config = dict(
    d_model=96,
    norm_place='pre',
    qk_norm=True,
    beta1=0.95,
    lr_head=0.00539,
    train_tokens=97690000,
)
Each number is 128 + 32 x the weight over its row's rms, rounded and kept within 0 to 255. Layers, rows and columns count from 0. The size above them is the row's rms in percent of the matrix's.

# layer 2 attention output (transposed), 96x96, rms 0.263, rows 31,62-63,94-95, columns 0-95
size [ 99  83 113 112 106]
[[127 199 189 192 115  88 120 152 110 124  92  90 120 123  59  51  97 124 124 113 173 101 108  93 123 123  92 107 176 130 149 102 123 162 158 195 123  81 107 131 102 151 173 113 154 159 112 153 129 132 127 113 163  89 117 151 109 144 166 106 123  89 135 131 153 160 101 154 108  77 159 147  63  78 117 149 151 117  78  97 160  74 182 144 129  65 138 155 154 137 133 105 129 162 135  76]
 [117  80 163 141 121  83 144  94 137 102 155 152  86 131 156 117 156  96  74 159 187 177 151 154 112  85 203 141 119  93 146 105 144  86 173  90 109 135 176 135 115 134 169 164 120 129 166 128 178 134 128 113 120 133 142  99 195 131 179 176 146 155 135 155 106 166 163 142 129 157  94 137 131 102 129 132 164 186 115 136 189 103 134 103  77  95 113 178  53 126 167 124  97 160 163  78]
 [116 114 160  83 140 172 145 142 125  77 115 104 116 168 163 130 115 128 160 141 106 156 192 143 147 122 144 150 139 157 170 158 188 171 108  77 152 197 111 102  74 165 121 153 153 123 118 153 134 113 174 162 121  98 132 207 148 133 125  99 168 177  97 110 115 163  98 129 144 107 155 120 191 147 121 103  44 144 173 163 109 154 102 114 176 155 123 108  91 106 128  78 173 167 141 182]
 [ 82 156 161 165 138 180  79 156 125 112 123 101  87 130 157 146 185  99 125 102  50 122  97 169 164 151 174 207 153 151 140 148 144 129  71  91 165 160 143  95 126 134 203 175 120 138 167  96 138 148 123 132  67 153 113 157 173 137 153 148 212 156 147 158  60 140  99 120  58  91 142  88 142 143 111 130 124 120 119  99 109 124 153 137 116 114 130 101 111 150 120 149 146 121 101 146]
 [125  88 133 103 135 140 136  92 114 139 128 187 121 117 119  91 121 105 124 132 122 118 105  92 134 121 183 147 101  64 115 165 102 105 129 133 106 146  92 168 184 111 156 138 169 170 141 122 105 185 151 137 140 163  94  45  86 135 139 186 156 116 145 148  69 120 103 175 139 201  87 106 157 114 125 189 150  74 201 107 155 120  68  93  76 127 137  98 135 140  90 167 105  90 111 151]]
# layer 2 attention value, 32x96, rms 0.263, rows 31, columns 0-95
size [107]
[[138 141 134 136  34 120  90 134 128 141 199 118  92  97 115 127 130 144 134  89  83 123  87 120 152 189 142 132 146 180  99  87 128 101 162 144 141  80 161 153 162 105 102 106 174 122 170 117 145 147 114 130  93 181 175 102 128 113 121 153 141 130 134 150 132 126 132  91 137 136 142 114 168 123  85 195 235 122 104 171 201  85 122 129 104 148 103 104 110 166 101 128  95  69 145 100]]
# layer 2 MLP gate, 256x96, rms 0.302, rows 0-21, columns 0-95
size [ 98 116 117  99  99 115  95  92 100 109 119 111 106 105  99  98 101 111  98  97  85  92]
[[147 140 156 119 117 151 144 157  67 105  98 187 106 105 131 134 162 162 149 173  60 118 158  71 129 177 144  85 147 139 140 128  80 193 157 171  85 152 124 125  81 103  97 114 140 122  92 131  94  78 139 109 166 130 122 116 123 179 149 111 148  99  79 104 123 128 115 177 104 144 159 121 136 131 140  91 129 130 171  87 123 148 148 128 123  77 130 191  53 126  59 149 160 118 184  64]
 [184  30 134 114 163 128 133 145 154  97 128 128 181 138 127 117 106 120 134  48 109 165 149 128  73 121 171 148 119 119 123 107 179 109 140 116 129 183 128  81 131 112 164 168 107 138 141 130 120 126 128 185 116  81 103 174 153  93 160 142 134 113  93 180 112 139 154  67 196 145 170 142 175 139  81 130 102  83 139 144 193 103 171 149 159 116 118 134 179 117  91 160 111 112 120  77]
 [188 123 128 112  97  98 155 136 157 169  49 116 154 129 179  82 124 127  88  71 131  47 155 164  92 144 117 146 153 148 151 176 112  91 146 140 181  70 145 121 134  66 130  97 112 172 136 107 165 130 108 158 194 118 170 196 139  90 122 109 111 141 103 159 117 100 144 168 150 173 136 151  65 158 135 104 157 133 138 137  83 140 108 112  89 120  93 128 126  81 175 105 107 132 154 111]
 [138 114 154 108  84  96 120 169 106 151 144 145 157 147 136 132  92 137 186 114 117 117 160  98 128 140 200 132 143 181 196 155 158 167 119 111 144  67 102 117 146  94  79  95 142 133  88 169 103 124 209  98 120 154 127 120 154  87 124 117  55 126  79 191 156  82 125 138 162 146  88 133 116  90 175 117 126 190 132  99 128 118 162  88 174 137  94 153 103 100 139 174 182 128 100 125]
 [124 114 135 100  55 175 110 140 149 109 139 109 184 136 160 175 157 176 143 146 177 138 124 144 148 133  89 104 160 105 211 165  72 123 141 141 107 197 140  92 191  87 118 151 189  86  91 113 144 127 165 121 165 149 143 161 135 142 149 162  71 173 146 179 110 141 123 140  83 145 114 120 136 124 160 124 168 100 126 132 171 206 131 188  88  88 131 128 138 125 160 148 138 109  98 136]
 [ 65 135 135  81 106  88  95 144 160 170  87 125 181 131 108 113 136 140 133 153 185 189 141  95 125 129 164 119 116 128 180 118  69 145 116 145 190 143 123 115 144 149 135  98 118 177 150 185 120 141 112 140 127 137 169  89 156  80  93  64 117  77 109 141  90 148 104 147 149 173  97 182 118 201 173 103 129 124 133 137 147  96 126 182  97 181  98 129 161  83 116  98 112  71 127 169]
 [112 128 159 142 102 177 208  63  65  91  99 126 118 219  51 162 164 118 118 151 120 163 156 117 121 171 153 167 133 138 134 131 137 163 151 118 118 116 115 103 108  94 137 159 130 131  92 156 147  90 157 125 126 115 107  66 151 157  96 125 136  96  91  83 208 110 126 140 178 118 106 121 149 105 118 139 157  93 160 131 142 149 109 125  90 176 119 113 111 151  94 149 111 186  59  88]
 [110  96 166 139 138 162 220 131 158 121 110 180 164 124 110 138 116 115 149 121 101 157 210  66 122 184 161  63  92  60  87 149 108 126 125 148 131 133 119  87  93  85 151 121 137 209 149 146 123 179 101 129 140 101 153 132 133 143 142 129 102 137 114 124 149  94 119 183 169 129 159 109 112 150 182 116 138 107 157  80 176  90 134 101 101 166 160 125 167 131 135  76 124 167  97 160]
 [ 97 166 186 125 131 118 180 194 171 115 184 138  85 102  78 108 106 119 136 157 129 149  91 127  98 179 126  77 164  94 165  99 136 134 140 136 119 110  76 187 164  80 170 111 183 139 140  67  91 130 144  79 160 162 168  93 144 138 197 145 131 153  86 150 130  99 147 164 168 154 103 104  86 137 147 150  90 158  66 139 102 133 124 113 132 125 120 129 159  86 140 144  93  75 107 133]
 [ 77 141 117 134 104 105  86 104 121  89 135 154  96 138  77  81 128 123 149 164 142 101 105 120 157 126 123 142  98 113 141 147 157 157 120 149  84  87 102 146 120 118  99 129 194 130  93 116  53 143 102  97 143 169  86 135 142 132 106 159 186 163 172 164 108  76 232 118 153  95  73 152 115 100 155 164  77 135 195 157 126 115 105 129 139 139 146  83 124 154  96  75 121 163 119 191]
 [133 111 136  88 185  82 182 117 164 151 103 146 141 129 123 148 136 118 144 115 102 125 127  90 123 105 162 151  96 113 118  93 122 106 116 170 107 120 130 131 143  66 133 155 114 250  88 190 146  66 125 173 128 122 130 133 176  68 158 162 155 137 194 135 128  98  77  57 122 145 162 163 128 118 154 129 187 127 121 107 109 143 110 167 151 146 138 133 187  99 122  81 138 132 173  95]
 [123 131 146 116 179 144 100 111 154 157  85 184 108 185 159 128  69  54 133 123  67 131 169 171 117 177 159 180 165 123  99  49 149  95  72 116 110 118 109 127 119 135 124 117 144  89 130 126 129 137 136 134 112 112  99 130 144  99 108 126 181 141 148 130 125 112 108 117 101  39 162 128 122 173 171 139 145 107 151 118 129 166 134 127  74 105  87  47 161 155  88  80 165 114  90 119]
 [ 98 134  92 128 133 117 140  87 145 198  83  98 121 113  85 108 128 143 117 109 125 109 138 103 134 198 111 132 102  89 148 134 163 115 187 121 113 134 112 154 107  97  95 106  93 148  90 144 132 124 110  51 127 108  98 183 142  93 196  98 116  61 154 206 111 117 146 123 144 132 161 107 102  64 220 118 156 135  75 107  98 154 137 140  75 161  79  98 153 140 149 101 153 134 149 110]
 [154 201 121 100  88 105 109  86 206 163 116 140 193 175 155  80 174 107 159 140 179 161  88 133  96 106  81 159 140 157 119 184  87 115  93 104 158 158 178  73 119  90 192 150 161 165  98 118 150 131 120 143 134 125 146 168 135  88 188 114 147 109 169  98 101 132 146 128 134  74 109 150 165 185 119  85 132 133 153 139 138 137 146  81 164 139 131 149 141 131 110 149 127 105 151 166]
 [147 153 127 150 132 101 133 125 182 152 129 154 169 147 110 115 179 150 115 161 151 132 191  96 140 166 130  40 120  85 112  98 110 108 124 132 104 166 111  86 113  76 157 159  75 156 147  89  92 151 112  38 181 146 126 151 166 131 158 119 177 147 110 142  91 149 158 142 210 154 174 151 106 142 152  97 146 116 126 136  97 142 132 187 169  90 134 133 140  84 121 193 108  90 142 146]
 [136  77 127 164 152 191  38 114 128 123 161 137 192  99 130 106 150 172 157 142 169  40 128 167 102 139 114 109 135 163 168 150 192 146 111 123 116 141 135 121 110  95 108 111 134 115  90 127 116 133  97 134 189 127 131 177 137 117 124 155 102  98 122 170 125  99 120  66 122 104 146 122  67  93 137  72 121  77  68  97 151 103 159 163 176 115  93 180 150 132 134  74 132 114 138 103]
 [130  91 122 139 145  85  92 171 103 152  95 128  55 146 154 156 177 137 122 146 184 103 141  65 105 177 109 103 153 117 125 120 169 111  93 127 151 126 190 107 138  63 129 140 169 159  80 153  61 101  79  78 167 156 144 139 127  78 113 154 130 176 109 155  83  99 108 105 115 141 123 198 105  90 146 166 115  70 136 153  83 109  97 102 172 101  90 103  89 131 135 100 117 136 105 148]
 [159 151 162 145  71 135 121 160 106 200  41  60 178 100 124  61 153 134 163 128 164 141 148  98 102 130  83  89 154 113 149 168 131 137 119  99 126 130 173 123 142 139 148 100 114 149  97 148 130  68 143 152 116 195 115 144 115  91 156 124 137 115 155 134 186  99 100 121  61 119  84 105 131  90 109  72 118 162 136  97 129  95  89 172 122 126  87 134  68 160 118 110  78 100 107 124]
 [ 94 177 114 118 128 140  56  69 142 134  85 168 144 115 124 152 183 101 116 150 123 152 126 150 136 124 180 134 137  44 176 127 133 100 108  77 134 154  81  98 105 135 187 119 162 107 128 120  97 135 100 120 128 115 155 182 155 148 176  88 137 166 201 198 137 100 147  79 148 122 141 122 119 124 132 114 122 103 125 160  95 145  82 143 207  86 135 121 157 114 142 141  87 149 144 202]
 [124 169 137 121 199  96 157 146 164 158 152 119 119 129 143 129 111  90 137 130 138 119 175  42 169 186 135  79 143 104  94 109  77  72 152  96 106  98 128 144 136 133 194 124 117 148 129  98 164 109 144 159 154 152 129 181 130 197  73 119 126  72 123 136 133  90  97 139 171  64 115 151 125 103  94  86 149  46 151 164 168 185 121 152 131 145 157 149 146 125 132 103 150 153 152 114]
 [146 160 137 121  88 144 153 140 112 230  88  91 124 122  66  73  81 167 165 188 163  71 130 115  68 148 146 157 119 152 206  99 136 159 100 138 153 134  90 129 189  99 139 145  83 155 102 142 166 114 152  98 142 123 108 186 125 102 186 172  81 100 123 133 116 160 160 153 130 110 156 119 121 116 101 112 144 117 123 109  72 168 118 159 155 142 140 146  98 102 141 126 105 119  77 155]
 [113 168 149 107 166 138 116 135  86 121 130  88 153 157 123 143  85 135 141 144 137 156 133 160 158 144 119 137  99 172 165 163 151 155 124 120  98 133  98 169 134 145  45 151  94 161 180 159  96 190 150 107 144 134  40 184  89  81 121 191 146 173 178 162 151 150 125  86 149 163 140 192 137 129 156 153 170 135 107 133 163 123  95 113 143 130  48  93 130 123 120 136 156 156  76  95]]
# layer 2 MLP up, 256x96, rms 0.312, rows 0-21, columns 0-95
size [ 97 112  98  98  97 101  94  92  98 107 102  90  96  99 102  95 111 109  95  90  96  84]
[[122 136 102 120 153 145 111  68 136 112 184 112 142 137  99 136 121  94  86 103 141 144 108 175 161 102 162 160  81 137 116  66 171  63  94  84 134  98 123 126 220 122 105 154 107 179  99 133 168 190 116 129  82 135 106 162 158  93 138 158 130  86 175 173 116  96 168 101 100 121 122  82 127 131 104 161  99 190  87 143 146  85  81 104 142 170 110  85 143 132 151 130 137 142  87 173]
 [ 92 136 180 104 100 128 162  88  93 127  79 191  46 160 153 110  86 148 202 178 144 154 127 112 137  69 146 126 136 190 133 151 141 138 105 144 162  63 104 146 114 134 162 160 122 120 109 118 147 166 119 102 151 180 183 126 135 141 120 150  93 165 168 120 140 154 136  80  92  83 138 123  65 108 146 119 134 200 127  91 104 114 128 136  90  99 125 133 122 159 149 103 181 179 119 165]
 [104  67  86 170 116 142 145 122 141 162 118 139 107 120 124 139  94 121  96 162  92 132 113 148 141 117 117 145  99 164 198 136 150 131 127 122  63 125 121 126 121 161 117  93 177  84 153 131 143 144 112 136  64  87  56 124 198 111  94 119 198 188 130 143 108 109 210 131 122 102 101 154 104  91 178  95 128 139 138 127 153 198 143  85 125 120 165  85 126 136  63 117 126 193 134 152]
 [144 125  95 123 182 119 135 138 182 111 108 156 132 100 190 145 141 138 148 167 195 113 109 161 164  90 121 126 126 111 164 167 105 165  84 190 155 174 166  97 131 139 111 154 170  97 155 152 134 135  32 132 137 107 121 132 134 101 141  91 144  60 134 108 103 138 138 124 101 192 129 107  72 203 121 120 108 125  82 108 135 191 152 117 123 138 136  80 136 120  99 104 169 106 136  53]
 [146 116 130 103  84 135 114 118 148  79 144  97 130 149 157 153 208 173 179 107 179 149 131 102 106 147 139  99 128 142 221 162 121 131 134 191 142 189 106 146 201 111 106 116 160 129 156 189  75 107  96 117 115  97 155 137 104 107 121 175  65 179 193 158  94 152 122 147  95 130 151 177 173 138 170 135 117 116 121 115 134 173 120 135 118  85 158 135 144 109 157 130 168 110 128 161]
 [118 131 100 158 150  96 108 177 164 122 138 167 140 102 112  97  71 104 111 140 136 117 111  64  58 124 133 102 158  63   2  78 140 149 147 159 103 184 118 148 168 118 102 153 119  87 137 140 121 124 189 113 122  97 104 100 132 187 149 131 160  81 170 166  90 122 108  85 148 121  81 128  92 137 142  89 139 177 122 135 132 108 159 131 121 107 156 145 162  76 143 152 140 159 149 129]
 [128 149 171 100 165 210 117 114 114  83 141 154 149 181  85 139 129 108 159 102 112  80 162 104 140 132 165 126 168 177 140 160 116 175 137 124 118 134  93 111 111 120 163 206 128  46 143 122 153 141 132 116 119 132  88  99 125 141 158 115 154  88  73 154 194 152 119 194 118  73  70 146 154 130 196 122 139 130 164 147 122 171 104 151  79 147 160 143 135 111 110 177 119 129  82 105]
 [175 223 192 112 151 114 120 160  81 148 106 129 120 169 175 110 113 183  94 139 120 172 122 124 122  70  95 105 158 107 144 127  78 137 132 148  86  92 167 115 128 111 117 141 106 158 167  98 114 148 180 125 161 138 201 153 150 103 121 137 153  90 176  99 145 156 179 116  98 176 142 145 182 179 138 111  88 129 133  76 126 118 141 144 111 167 159 144 137 112  97 113 166  91  64 168]
 [147 160 116 197 133 110 109 121 127 172 165 146 193 145 155 155 101 181 117 117  68 160 108 174 136 106 127 138 114  58 151 148 139 142 126 116 103 127 135 118 102 122  88 106 126 119  96 143 147 109 111  90 138 140 106 179 156  94 121  84 112  83 182 170  91 159 167 103 143  77 108 110 126 128  85 116 137 174  66 124  73 191  95  84 132  89 101 139  69 186  64 105 120 143 162 144]
 [ 38 130 134 144  92 105 101 137 147 141 161 140 131 102  87 125 119 115 147 152 155  94 147  71 137  61 108  97  89 128 100 148 136 126 147 139 111 106  74 143 116 102 143 103 159 100 122 113 146 164 171  67 166 101  59 203 180 138 113 109 188  86 108 146 139 159 189 129 181 140  83 171  93 113  91  72 110 143 170 133  95 111  87 131  86  94 102 161 124 140 107  87 123 143 132 139]
 [181 126 159 107  89 116 156  12  78 184 157  89 120 136 119 137 163 131 104 168 172 112  48  89 119  73  77  89 122 156 102 127 148 133  87 131 103 162  94 111 102 109 126 145 138  91 146 129 152 108 152 114 211 114 133 129 155 142 170 124 100 113 119 141 116 109 148 147 136 114 118 173 137  97 150 108  90 124 103  81 122  95 179 131 150  76 119 157  71 127 158  99  80 132  95 148]
 [171 138 137 120 159 145 136 167  77 132 137  48  80 116 150 108  54 140 129 129  85  96  92 170 101 141 116 147 141 119  82  86 132 121 164 123 119 107 103 125 131  65 126 136 160  36  97 103  70 148 155  64  73 114 154 170 104 148 122 129 151 124 148  86 123 139 143 144  92 120 137 126 124  94 157 173 104 164 173 128  66 123  63  92 147 123 115 111 106  87 181  99 146 118  88 121]
 [196 145 173 138 142 111 101 116 171  59 180 146 131  85 140 209 114  97  88 141 103 114 151 132 152  66 175 109 117  85  82 126 161 153 103 146 144 136 123 163 129 136 140 160  77 149 127 121 113 172 106 185  99 157 191  76 132 127 132 149 148 118 154 113  59 148 107 145 114 115 120 188 107 163 149 155 175 178 189 111 152 129  90  95 147 126 178 114 120 142 146 157 152 142  87 124]
 [ 74 162 124 171 198 153  53 156 131 113 227 114  78  92 121 161 129 108 192 126 120  84 130 192 145 118 110 140 131 111 138 120  98 125 127 114 100  58 140  75 158 100 141  76  94  95 105 129 101 129  77 136 135 117 124 138 133 155 140 116 127 146 114 168  91 108 124 152 106  91 147  98  81 118 164 133  94 183 155  83 179 106  63 141 140 125 130  68 115 135 136 159 128 150 140 109]
 [ 93 138 183 124  92 135 176 151 130 206 117 127 116 137 111 138 146 140 105 118  98 155 119 110 127 160 145 115  79 176 142 108  71  99  86  54 109 183 153  89 153 107 125 112 152 185 200 123  94 126 160 116 197 108  95 157 120 156 173 126 159 154 152 140 205  94  83  84 120 138 193 144 161  95 116 131 107 150 155 133  81 145 130 153 108  85 181 130  86 113 115 149 110 133 145 139]
 [111  80 162 155 135 186 133 104 107 120 158 135 129  93  78  89 129 161  79 113 171 107 134 112 153 155 126 129 131 121 103 145 127 151 149  79  77 130 123 163 108 144 108 133 147 118 134  40 131 201  78 187 160 174 153 135 142 103  69 142 159 118 160 159 160 141 121  83 134 140 152 148 130 124 101 127 118  49  73 159 198 122 172 170 200 137 132 149 122 192 129 109 137 107 124 146]
 [131 120 101  61 139  96 220 161 145 133 107 126  92 105 120 128 138  89 179 120 122 127 109 185  85 103 105 159 159 174  59 118  93  95 145 108 164 112 148 140 195 160 153 145  93 101 189  94 187 141 159 133  87  97 135  84  86 142 101 115 101 162 153 108 115 159 189 130 118 148 140 101 148 152  98 119 147 131 150 151 160 113 132 102  54 139 135 146 136  82 135 143 108  74 168  91]
 [ 73 233 156 122 110 112 114 146 111 126  68 128 106 133 112  97  79 114 141 135 144 180 102 118 139 148 132  94 146  94 153 167  97 191 115 149 126  75 132 127  65  82 171 116 131 125 107 136 119  80 105 137 130 147 159 122 188 136 140 103 162 216  99 121 130 108  94 153 152  99  77  98 129 181 183 123 125 143 174 133 135 146 120 117  75 100 107  95 146 137 122 106  57 108 103  91]
 [ 92 177 148 148 136 132  37 154 147 113 161  84 121 100 166  78 111 114 139 150 153 110 150 147 110 131 116 165 193 132 113 105 145 141 109 137 112  57 142 173  82  93 162  70 137  61 111 130 152 127 131 151 120  80  99 208 119 196 171 159 160 153 110 168 132  65 129 114 177 109  92  83 118  90 147 120 111 136 142 133  67 119 120 119  80 147 149 103 126 108 175 118 137 112 117 127]
 [159 130 131 110 209 157 128 205 127 115 133  77 170 132 181 113 140 161 145 176 201 103 147 110 139 176 104  83 133 122 115 130 101 121 139  84 167  87 117 116 126 137 136  82 107 143 118  35 127 140 159 154 150 148 115 163  84 101 111 130 132 100 134 109 167 106  67 154 133 101  81 163 164  83  90  88 118  76 118 169 123  79 172 133 115 180 130 166 138  93 160 123 141 135 144  99]
 [131 135 127 187  93 117 149  92 133 128 149  67  57 141 110  65 108 154 151 179 141 144 147 118 130 191 163 164 140 180 100 102 129 186 109 124 190 146 169 152 179 149 111  81  76 146 107 124  87 119 126  95 133 132 110 156 129  98 121 155 120  81 143 106  72 136  90 195 165 108 127 143 114 172  67 145 122 115 112  88 102 114 122  81 117 177 124 108 180 160  94 149 151 144 121 180]
 [111  65  83 108 101  70 113 145 169 139 120 159 121 124 125 139 106 147 132 127 134 154  91 123 115 143 162 112 184  90 134 112 143 124  95 215 157 112 175  84 152 127 138  94 165  87 108 113 114 129 117 222 112 133 155 144  88 179 165 120  55  61 127 132  95 117 136 156 145 132  80 137 113 130  64  70 116  95 148 115 139 169 156 158 175 131 120 131  94 113 115  98  72  85 147 150]]
# layer 2 MLP down (transposed), 256x96, rms 0.286, rows 0-21, columns 0-95
size [ 99  97 105 102  99 102 103 100 104 102 100  88 100  93 107 100 102 104 104  91  95  92]
[[192 130 129 183 107  97 111 148  92 141 154  82 125 112 162 110 119 120 125  87 116 143  79 102 146  99 149 118 137  87 127 143  96 126 127 145 149  90 106 124 168 160 137  91 154 165 151 146  91 122 137  83 109 155 101 127 118 113 170  85 131 149 143 107 116 134 147 179 137  60 113 148 121  71 201 125 130 141 181 151 181 158 129  79 158 173 110 159  86 140 131  41 139 114  21 155]
 [110 207 108 163 140 194 129 102 138 148 141 148 124 152 165  64  92 114  54 158 168  93 148  91 188 110 132 150 187 146 136 102 134 100 124 157 147 131  97 173 129 142 127 124 129 157 112 143 182 129 154 103 133 157 107  72 177 111 105 140 120 153 122 117  70 171  99 133  82 148 112 134 124 128 142 142 126 151 124 114 142 176  74 141 123 202  92 181 127 101 203  98 149 121  66 112]
 [108 150 126 120 142 128 165  77 132 168 237 141 156 112  83 175 183 129 163 161  80 140  69  99  94  74 126 124 157  91 118 115 147 157 107 136 123 183 148 170  98 188  70  95 130 165 180 115  82 141 119 131 134 127 109 101 170 162 124 109  89 177 120  87 119 127 150 125 159 150 113 130  97 101 116 165 172 178 127 118 115 122 136 145  76 102 154 142 131 101 180 111 155  97 123 181]
 [151 124 158 159  98 141 119 167 133 135  83 146 118 125 110  93 154  73 186 180 140  86 127 135 127 147 162  84 118 168 143 100 150 153 148 137  46 129 159 158 123 154  79  54 104 159  49 175 139 126  68 125 120 125 146 153 132  57 114 134  71 113 100 138 145 100  93 150 131 136  73 114 149 115 156 145  80 113  71 130  99 136 104 122 137 113  85 146  96  67 151  75  97 149  94 123]
 [157  93  83 105 154 153 156 154 152  97  93 202  93 172 129 185 161 132 113 198 103 109 101 146  98 155 116  86 107 156 120  95  84 201 191 136 186 141 140 106 120 125 134  95 109  96 102 137 153 117  92 134 130 131 124 142 135 121 116 143 108 120 154  97 107 102  86  94 116 149 134  70 136 136 113  51 122 100 164 160  54 105 152 155 106  95 117 119 154 166 109 162 185 141  65 153]
 [ 91  79 126 122 165 115 124 166 124 109 192  65 127  97 119 126 134 128 137  65 199 170  56  87 106 103 133 169 182 135  76  87 118  72 160 138 130 161  90 120 160 183 138 145 107 152 122 163 104  85 109 127 121 102 165 129 105  88 108 113 119 149 115 165 165 156 142  64 146 127  35 133  93 132 106 129 119  99 147 120 131 102 141  92  90 159 198 146 108 140 120 101 144 109 102 123]
 [ 53 150 134 118 100 128 125 121 167 166 101 140 136 163 120 155 107 159 125 113  79 110 175 108 175  98 113  75 143 113 111 111 133 134  99 106 102 137 223 174 108 152 139  56 201 140 125 137 143 147 101 133 107 145 128 114 175  92 151 154 149 180  56  94 131  99 164 149 110 130 185 168 101  82 139 130 116 131 116 152 184 160 109 116 104  75 129 153 155 174 107 159 159 148  84  84]
 [ 78 133 138 139 118 125  70 118 118 122 123 130  64  96  99 110 144 136  97 154 133  80 151 144 219 100 125 157 111 151 158 165  86  89 101 118 113 170  73 151 174  94  87 147 106 177 188 163 141  94 118 137 163 140 162  66 153 113 124  78 135 167 174 123 137 100 177 113 140 223  89 136 168 134 134 167 124  58 139 118 110 132  94 104 159 141  86 117 154 135 126 148 131 118 106 147]
 [164 141 117 111 153 155 127  82  82 149  87  62 131 108  90  60  69 162 196 129 128  89 132  99 119 149 168 172 139 133 166 111 207 193 136 135 130  88 138 114 126 107 133  93 172  85 122 167 127 174 118 141 108 142  71 144 122 103 210  85 173  59 136 144 150 172 119 122 134 114 119 133 125 119 135 135  54 152 172 121 135 132 156 141 166  99 118 125 120 144 145 109 131 146  81 133]
 [130 138  85 132 132 174 138 123 101 111 136 114 108 152 185  45  91 163 123 139  94 188 119 139 139 135 165  97 117 164 134 134 106 168 148 126 129 124 109 142 106 112 114 114 188 150 124 126 187  84 151 187 138 114 117 155  99 116 144 156 110 152 117 151  80  73 124 125 170 134  69  72 117  88 149 185  94 162  36 178 131 133 130  85 128 103 136 114  97 117 195 144 184 170 165 112]
 [177 139 153 127  96  89 156 129  94 180 120 137 127 109  88 143 183 134 106 155 124 136  43  64 128  88 106  99 126  83 137 156 158 160 177 130 149 150  79 117 147  88 159 132 117 156 172 115 107 165 152  87 111 103 146 152 212  98 121 104 102 182 170 115 142 113 211 119 215 140 167 129 101  89 121 121 125 141  94 138 129 102  93  80 119 159 135 144  89 129 120 170 106 140 129 106]
 [154 165 127 119 110 129 177 130  75 117 138 100 128 100 145  61 142 103 153 131 175 146 101  81 130  93  82 124 108 157  98 185 161 163 141  84 162 100 112 146  92 126 100  63 102 140 137 127  99 213 127 188 141 127 176 159  56 180 185  89 148 163 132 155 131 119 147  89 148 166 148 137 123 143 183 153  92 125 142 170 131 124 189 121 166 151 130 156  96 139 156 161 117 140 162  85]
 [146  96 140 117 130 155 178 180  78 152 118 113 153 102 113  98 137 121  88 136 111 179 131  57 165 172 118 158 137 169 149  74  70 145 153 108 148 140 123  95 114  93 131 107 163 180 119  96 139 121 125 139 141 129  48 113  98 111 112 206 144 131 174  92 141 144 134  88 112 127 147  87 100 106 151  93  83 136  86 188 126 173  80 183  52 114  99 147 166  82 140 126 105 112 132 107]
 [105 155 126 156  94 144 111 124  76 119  92 114 180 120 131 151 147 125 102 156  93 106 165 159  60  85 140 165  94 138 108 145 124 114 159  96 159 179 149  97 160 173 143 149  95 171 109 159 114  78 103 134 145 104 105 155 174 110 154  97 145 178 114 176  53 148 162 176 109  85  99 108 126 138 150 155 145  30 169 108 159 148 169  98  90 146 202 141 129 123 140 102 118  97 136 167]
 [ 92  76 103 134  98 137 128 103 118 163 125 168 110 147 138 118 140 138  59 169 127 175  48  67 153 136 156 108 144 203 118  83 159 135 133  83 125 112 130  72 133 123 104  75  77  68 185 145  86 112 148 125 130 110 114 152 123 169 142 105 114  89 113 112 175 105 124  76  74 146 131 111 135 148 179 151 109  96 131 173 140 164 186 150 146 138 138 176 114 126 191 115 130 155 172 147]
 [145 147 146 158  44 136 178  78 129  67 134 109 122 135 107 134  84 159 165 107 135 138 205 100 161 127  56 115  78 139  97  82 109  81 103  86 167 110 115 193 140 143 128 106 153 177 171 105 136  96 178 140 187 170  95 107 129 141 167  97 121 140 132 136 144 114 100 127 123 137 171 128 219 136  84 142 134 100 157 147 185 150 115 160 155 117 138 117 158 153 132 144 139 148 118  98]
 [178 153  88 151  75 176 115 124 125 129 213 125 123 146 128 128  96 164 166 137 145 128 152 131  87  91 148 171 148 163 114 113 146 102 115 141 104 150 110 145 168 158 102 107 110 133  92 117 121 147 140 178 110 154 121  95 149 107  71 141 113  76 154 139  94 141 111 100 216 117 160  57  86 155 203 138 123 135  69 132 101 155  89  97 118 134 130 163 149  77 188 104  96  72  98 101]
 [136 160 129 121  77 158  82 141 177 159 118 163 109 114 128  73 135  89 118 109 102 101 166 131 162 149 106 100 153 130  63 194 111 106 156  80 169 113 106 117 123 135  50 124 142  91  93 160 148 132 112 153 186 121  99 123 114 123 168 107 138 128 130 116 125 157 162 145 108 141 177 133 191 106 113 241 151  85 178  83 120  94 113 170 124 111 133 100 132 163 159 123  71 110 160  94]
 [182 102 157  89 119 127 132 133 128 129 120 135 107  69 107 140 110 140 159 145  85 148 136 183 129 113 148 167 178  96 104 114 176 145 123  95 129 167 126 181 111 122 104 158 190  91 175 110 132 138 121 134 108 146 101 123 120 128 139  97  98 134  86 116  83 140 171 232  98  92  52 131  91 127 120 169 103 130  72  59 142 152  94 130 115 101 146  93  83 141 185  73 150 149 180 126]
 [186  87 121 148 203  79 103 129 120 118 170 138  79 132 130 124  87 132 159 112  93 193 113 169 115 141  99 146 150 119  70 105 164 105 136 158 169 159 154 175 121 179  91 169 139 125 193 106 130 116 167 178 136  90 109 102 116 137 129 131  92 171 145  98 126 127  99 123 113 148 169 119 103  95 184  62 120 135 122 213 147  86 142 129 109 109 163 157 131 196 152 125 143  91 139 167]
 [133 111 119 146 153 138 153 150 167  87  99 119  62 150 205  82 128  90 129 186 156 141 127 102 129  86 126 104  92 116  64 168 153 127 101 173 131 131 128 173 146 186 119 178 141 162  60  50 104 122 105 118 127 138 144  67  98 123 135 144 161 122 165  83 112 115 144 160 199  63 139  89 137 146 135 138 114 113 113 147 153 161  93  42 132 132 145  99 153 112 140 127 136 113 122 162]
 [121 121 125 104 135 137 154 137 123 130 135  68 134 171 130 139 173 132 119 173 114 119 125 141 148 191 113 138  71 142 133 138 156 104 180 154 118 156  99 202 166  87  81 131  86 169 171 169 120 137 204 117 182 137  60 190  87  79 108 116 141 151 142 154 154 137 187 130 137 158 153 163 146 129 105 119 133 183 186 142 206 148 121 164  89 140  82 142 137 127 103 154 108 171 143 125]]